Weights of a small GPT-style language model, trained from scratch on English Wikipedia: 7 heads of 64, 907M tokens.
Each number is 128 + 32 x the weight over its row's rms, rounded and kept within 0 to 255. Layers, rows and columns count from 0. Numbers have three digits each. The size before them is the row's rms in percent of the matrix's.

# layer 5 MLP down, 448x2688, rms 0.025, rows 383-440, columns 112-223
093:132083096129124125111091120116125108129047117096149000090128081137116084133133130115091130117129154076112144146132217080117132085129146125203127136116125133122126132194136121122157130125189243119151106120070154071149119186126140041130127104133125128255150120085135174164166124132137139124125130107137164109096132125102121052077132133137
096:118220184130108087136131101188132043134163129164132187112084144065121082122208121179122102131117145136131177157143097131183125091118165119046126122072122124137177124088128130165117127114106080136157167136100128126156156127170123095122125150130123121225137131090142171135118120137134129123123132073124142172168130162201129144126118118136
102:167089214116106249113099128107132229123131112128099086106230086101131090133165123079122103126137149082120114076110089150121121126131127139113128121174134124118087129128124121156117121116152059132091104128170106114159134081114126059127127175130120125084117136149139171105174123129131131120126125105138148107074131139124123233156131135125
098:121181172143176153114126146125129138118143120143156132120160200079130165129143124111000094140138170192144107133173255129169122126133075140125129134131126137131187131145135124184133127092169090115105088122221169131197128143138113079127132112126124132168144125156114137119119128136133137121142134209125122099100132100182119101179133119134
093:120161167136113123165148165137130116133174138132105112068195223104127131126120118068142090132122104093111129100102101075092126117131097141145126123138130115124124122081138126134129136168076237126118172125187155135120115087166127176144122172118126141129142126062128106151070127129131133124132126104143023166136128106125141061208133144121
093:137041143130171149147187065105131144132110127142136112093130142173130077138116127138127124130129130125138133106092127112191128099126110127208128132095132126123073125161138126138107127237184158128084157129043084152179111156145038163134133196129136126147121130162142139130187127130132123133134125111124060096182142156094129097146133179127
102:148164163133145123138107127140121112130234110138065156145105052113123051126103123128111099123124137083112152141146181129126129124124095111126135129147129121139150123133118121128078132189090139143076159131172177127111116123131113160123122076127132127146133125149139197165098143119128133132129133126131110154117111185096138101166118166131
106:129084161125129000107043126154134076131098142123174133025119175132120118127142133153107139137135067121114094117127072169204126153123073126166123124140133134132152135159124128118131127156168071122155150129070043086145139084107093210120135110138123135183168128176138138113098127134120123126123139112133051170100126144109129065103128093132
093:099183063126191080152168142136123108131194129099139093120166112152117206126141135121151185117126150118112195132139129166119137153122158128111115139109145132138122120118134117213092133245087063129102140129140055121120125103141103140136128190125117129118155124081136162137128131124134137129117127206135127162088139154121124101133132134128
109:102072163135153143111164145086124123118150128126107043144116115151129056137072128155126193139138222079134181139097101085119121107128183133066135132175136134130140132056130116125137127100031131127152080131155157140099091112096163111130122084127136126063175126083131184160083137123121124127126129096131155023160120101148125088186124108134
110:115089115123158053137133149135135150122105131138103041135122123187131117134119134099143146130126182121116097088119119202177125132127150121154134128156131122144142125136126128126161135187054087123128162137183084132173144108109162142125126162128133132093122137146139157103151134129130121135124128122125146117116125107139126122178119085133
093:173186133127111125139163087109128119134034141097090120202145052166139092113139134119144122126131031107125195167147201119196124148131157127092129129143130140128216135129129130137117132019124061128173146129035077092111144093122165167133130064136129121075141120086130096167106124133134135130126125125125117095097126069085132100163128126135
116:141138137127108154188057116138124087118143135126124148111082107130126117124153129068053195131131129115117241101138089172110123171130195123130125121089130132134013126063120122072126126112156157125118100127111193111157138087134135161120134108126125125123130127066133099135108128118121116130130123098132146189144124099117136108083128098119
103:191163139128098166075160116202134173130167123079096143101101255119121166131175124177030066137126124214129159179123124128149125143120143107141123127149122120137100139172131126111096130099126136127151192121177142223160160067123076255126133080130131127097087129101131123088145129119126123136135127126125109162126126152143125140118131109140
107:103217163128092148138111147154128094122144128080123154170121112131126048127110132142161202121111172076123174160151181157091130106124214128137122130131120133120079123094137131131163127114111076121113085118118084102143141134126152041128124083137125135145108121032112092183145127128139124134131133123123205159139131114126119114081131132121
106:104242168128154158126170144148123020120135119106094200139110090137128094129071131113224130126121131092125211103172161183112123155127160117105126137161135123121063123076125117142122132188027066120111162136054128124098127130117158159125118062127120136114098134064137123168110129128128134115129122149128182137127125152117111149148129098123
097:141124158135099191140173124113125063123157131127094129153156235187128111130092135094149235118119192186128152205184179133073118155120149132080128135125117130122107127180125124100135122071125137132140123128129104161161102109126107096126133168134124128002091120000132120109092130134131124128136129158122150123133131119160124071128128132135
106:127169027124147065107102140163127098129157118100173158076122130211126089136125127088126100130128127157122159150033179117163127096131091120152129128085126135122144137174125124169127118066158061124149135124138155198138136151116099195123130113130128128186092130161128123091129127133123127122126127105137177083099130184143126070127134181124
099:128143144134076110117110125111123132131138116114167135132069109107129061121108123157098107126128094102122171104060075105135133143138070124160126128172127146145136122093129133173120137148087111124107113134095104118165112099125017138134127150132128132184204116255119137148108139136121121115129132072118121130154127127077124152117121132130
094:154095181126117149092135102181131077128172107099104128107120195068121219126140124121176155123122174114128147139108145171157137103131166121049128118140137133130084131075121128074077140149255136139148017129195108131126077166159187246125128092133121118118138122052127097190087133128135121125121128078123157095109132118150137136093126133136
097:130173084125127090105076126075129161120028134114093120090160157131126028131077125179169166131136057155138064060090180170114111110125084130135128122141131128139174137095128117080140127134139083132126112131129133184178118128118044153134130128119125133192132136141127107145127131138134132124130131182134045046131121139120142132082117098133
106:187084140125164134146165134118130120137125127102140125138153106148124121124176127212187134123135112085114097110144173086134125105116087135167133123106128130125107133097132125111118123163133092131156141133093184069129135076122152189128121135126134131047179128145115172139095135131123123139125124155122124119071130097113130158103132096127
105:129078127136144097058164118154124119125085129081152104151152104130115134124124132098127117129114076096133078052148104189055136142128031135080134123165117133118084145078135133127126122126157047131079174117096143159149142149149129152120120148134140134149143124120136174151127119128137121135122126175123163084161126090102132122038124191121
089:126255147122066079115103134126135109141072140130072157137126108162131122134133130179137144122129138140120078157122054221149127125130134135127132142073117128136098128134134139142175130121249044127151103128115120201168115090129116177124126070136124130153183127175131146110131131132126128131133128150128163207098119140138123139170140082140
112:123072049132187178154164136124129158132163129182084177114117069123135145129108121157129110121138083086126116139108098180197120085127141135135135121149123132122126129119131127169138127153085133125147137128072120129139155164151131116135130224122133118145145124173150164088069127123134134126133135088123155064160121091151129051120129183130
099:101100162128143169148143096149130157113094135128136097162178114121139101130107124073115145127127147097134082103198091025049131137125062124074118143091123125121129118125125130087101124149147090124089100134146153102120166076104207161122122136132131112103130130186137151156169130122127128125132130133110093168096125094157139221092128176130
100:130170193128133088140122152139127054127137137139128163199109001179129161130064123109148154126128110140122100099134160167115131094131140142057118126084121124123045128131131126138130127089172090129147151113073092076175149119123111116128122109119139109179091129137134126162055133127125128122122127102137179032119131097187140047101131139121
104:131234118125125150109164122164130102121110120125100175166157204174128040124155129119128081127128182133133095111165249146152121126124214131162126132150129118126133131126125125187123124164193106122114085131101140109112165167080159132129130049122123125165119130043118112069169122136123121122120121134133115171113137140148108117133125114123
102:100083179124127153111023156097131176126168138136174072112109141158125153124141123063078141119131126154140167104168151157138128151122143123133134128143130126122171132087132119089122123111192160128150129128129105148090098163088123183128130105125118125174128135125129121091180134135130126130123136109136145120129136137147123152036125140131
116:120094090124126138092079101062120165124042118109097133139060079094127199121123133064109137123119054092118102103090090105112123135123111120155130132101124139125147133057131127112090123182181110119070078120126122079075135116070159094134119194126126136088114130130133051093081126134120133119128128141136143185084132102100116127158129111121
100:070154123125155133143072139187128140139115143121174165096062046128130145119107126033087138127136102018125081123068206114186132124119071133060132124139126122134128126036130126133116129132068180121099185131152183072115149144150126061130119173127130132082166129091132128183122134135134126134126122103125035171088131108133121101142136148132
099:110112175132103178138123112118130129121198113151105077080119146146127159128212130109228191121125141162136130117198130138072131148132111128160126124169126148130146128183127131145116126178040113133121132120110157127120136160120054096128137133138127131156138117209120097145191124134128133116115131114133138191107124141167129151211130157128
098:105202069128148073093095144149125115116117148104126128105135137086132198134075130171149114122120126113130079106149162169052135052135171133137123117129123131123179126137124136072122123124242055125102129130151175087147135124156068126120136087124133139000090138079128096144121127123125131129130135131131089079138128200136135135140125057120
087:135159054131152016167150112151127127131074135159126118139081095093127123128124123145048151133153123180115165104127118168152115150117113135058140121163133121142139125069115134085137130181090118140093209134187113138148096129155129101131125134124131132085162130219124120112148143133126140131143136126135161128170114162092138134105128136138
105:158182095135135122140150136150138093139148129176121181112109103133132109131108121148208121127134168124120189092135252093070131067133101123135124137089128135134060123083128139120135127131129151128106141123063157106089155166154154091130125157136134130187122129089131157122172123131132123123131127117126142163166124127164114056098126199122
106:134237103128104142110129132151120154126131140122081129139128064171136111128129126084098102124119130098114152123100133150168133127114160118108130134212127123126107122062124133122084132187175142124150183133167118161128113146093139127128123111128131118105078132182141100164093125128126131128140129160125126075166118096137128137170130140131
099:083111143136136146124111136118129160117117118132119149101096091075127104128078129103099081135123103220117163071124097099123125092129166112096134125194126135129104128129122131175148131108108193135093158128137122139138114123124148097130119117126128135152114123128126139183232133135132119127127130098128114160107113137145127162148126120125
096:117093163133141084137115108152131135122224115144142156079072102143127145127131126184101148122120131068134088113192185117076127109119124126083125135138117123122047126126134128130140122104130078122114195122206078113182146109115149236122129131124130121046140126114136062096143116120129123133132132174117118177143135149119122044157129136126
106:157002147123130172113134105100126139118095136132164122148162124100121166136166128105126084132138077093139037161104172083115131142127047129063129133168128130130163137131139126135142129121128090117177154120134129095136153137128070118137128153129134140122129137084125114160134133138121129131137118152126097088115134128122135036093136104133
102:092128082134102107132149070165130134124077108134137255096092148119128187124135124076182113132132186089131137179124131074106126085120094127132141132094141120122123120119124124122147137141156133126090147127072151017114206071116149200134126082127129121061110135134128135174120120117125129125130116079131106162104118138170128130081122149128
091:116094141124127056137132100131128152123160140105109107076074060151142071136109132037047104138129108174129095147115045184156126141122107135150117130174131123116169128182118132163127130111104159126132180126166110099178106089122109173132138112139128133134142136208127144119097120116122135129127123168130091098187121101143130150068119050129
096:150121063136135160148094133117136168139115130151134106115164112098139098126122124026118121124131236063131109093205130102232135143128067136160127129110125125124123120158122126082097128196172124140063117132192084058095104138142210127131122096123127114130093122165127166156118132129120135132135122114118134066128135130132123216111131165126
093:169078177127110088150149135126121140129080139137158057145117144091126111128177128198064084131121072113147045186090126118181132082132127142198128127118126135125134126109123128086134123158161078130158133127114148071238123145126152138121131058132118131094126131154118102112184134133136119123124126115134132139136126093092141120092133111135
092:195061167124107092145116152158121113133095153145139131155089134155132103127175137157164106127121179138133085155162131173128130155121152132065123127161119127125130128086133136159135129213169104118120164123065109046094085141159118130141134124131131127181149121129133143152134124127131121120142119169125133170114137129142132114099139142122
106:117157150126153172144140155137124148121147134137137058145110086157137126123079122086218118128127085031132156103096116144189138079116202128149126127060133124129138111058132126055121134150195171122133116132111167000094148151152139083132119112121134119193100135102140134161102127138142123124128128113125168135133132149135139126112127171121
089:142146105131135183134154137126125185127065121095147130177126164137136049134137134090113152130131073118148115128136145129115132158139128137098118137101116128120115140088118132112137121080097163140125115144068172103107105122175116142135137083135124139190147142132125131113103112136129129128130130231132099128084140141154121021127129197123
114:090114184136138184107160145130126168122101121110125120137128122099132157139121121212184167135137129206121161143152160209138127055124135133226129130155134141135109136142123129156148130138127033120109138120164080188120114178151090179122127212133123133162111132096115179109168120132123130128119121131127182153128133167131125255132126137130
100:092037168139091109092150114111129086137118135137153082130150180119127153131125134111045101123128146161127104186241050091105129163133088127128126133159124124115098141236134127157088121149100119127141172121023152151140135102177076092124125048122135137125167135134137104168090128126126138130118123091138185171176121093119128117063138165123
100:099146129126145175115065161119125089133107127112119136098135194167119087128156130129114215127136129115121101078137163187194116117128207127026128122102129128126189123132125130169153120132179159134159108129159139228122133151097095066126127104127134128124163126092130068110150135124118124122135134134127123064165115143152127127187123157133
115:128125098133162106178169130138133112135104128111096206124175070164134145130164130141168219130139140178126161154096168120071118165132255124150136127087125138134102134141129126147129140168078153131103125121066107126129142099149126173134134171126128132102220120062132095135075130126129127137138135146129113196183128147114138036181129077132
094:136197157141088134120170148130117094123091129124130154186141127111128104126108132187197175126119076119138126081070148132054122127137109119127127121108141141131102130117131136059104127112096096132123067124139162130149162179146106157123126103136129126154144123143118132167148131137130126116123137178124116125144130101138130098091134150125
097:146166130130121143108089096097127116137132128133109168145124128101116147126090128128069075135126162102134101123125194082041130057135095122109119130099124126122100140165137132068094122167198142132111095124092132053174135140150154151122132089128129122206106124101131126139070122122122124130129120107129111165081131146118130201110139102124
095:179139136129085117160226142113133115128061114128123104158106083064130166128145133070186035114121164143134153160117125142150133086130110129111124129157118139126188137151121133116114128146096029119112076131079120053117117109139174215133133026129126132199145130109126138075113119127136121130132119173125102136136122120124129118070138088127
099:122105080129110111095153126153134172135090131143139045105070108155125122131082126099151177135126087130152140130142074121173132128129135122106123126074133122125109124100130127152124127096071176129140102123124170177083127172114062090129135139121122135214158132117121103131114124122133135119126125080134125062162139110129133088191139128116
096:099151131138091162100104089166128077123146117151101025120126108079128099128184130089238106137140145066111145161106176120110122084110146122085128123215130133115105130152134117140142124095000178125122147123145067087090110106167141130129126088121121144127164125140109114134156123126118137135126137151136162163145123136156124089078129113127
101:129072145127138148116209119144128091134097139104148073079093177146130115129085131120163089125127133110121018195154193187144123155127072136165123132096128127129190115114123125154141121086231119125084091134128129087138138206120125172121132118125124128174168123097132215098164139129125120131134149165131100205132126112145128243141130128134
103:105119183123099058113091171144124068127155134147073180075066122203127109132128118148129118130138099187127148194126104095015126049122139121168128121160121128136185122111132122108135122170001202131101097131159151119122117135094131167124116083119137110068142136144144121173170133117130124129130138172129144105147127168146127158145135157127
092:206023189131093152134129113154128137139103111124151135110128074105127099128141134142124135120126131145128121161122239125122124117131064133169122133143123122130085133130139127097000128048084121131105125117134121050117103113142116191120125150123124130135158128166138140158035124124128131137126125134134103075145127047150129117084116166122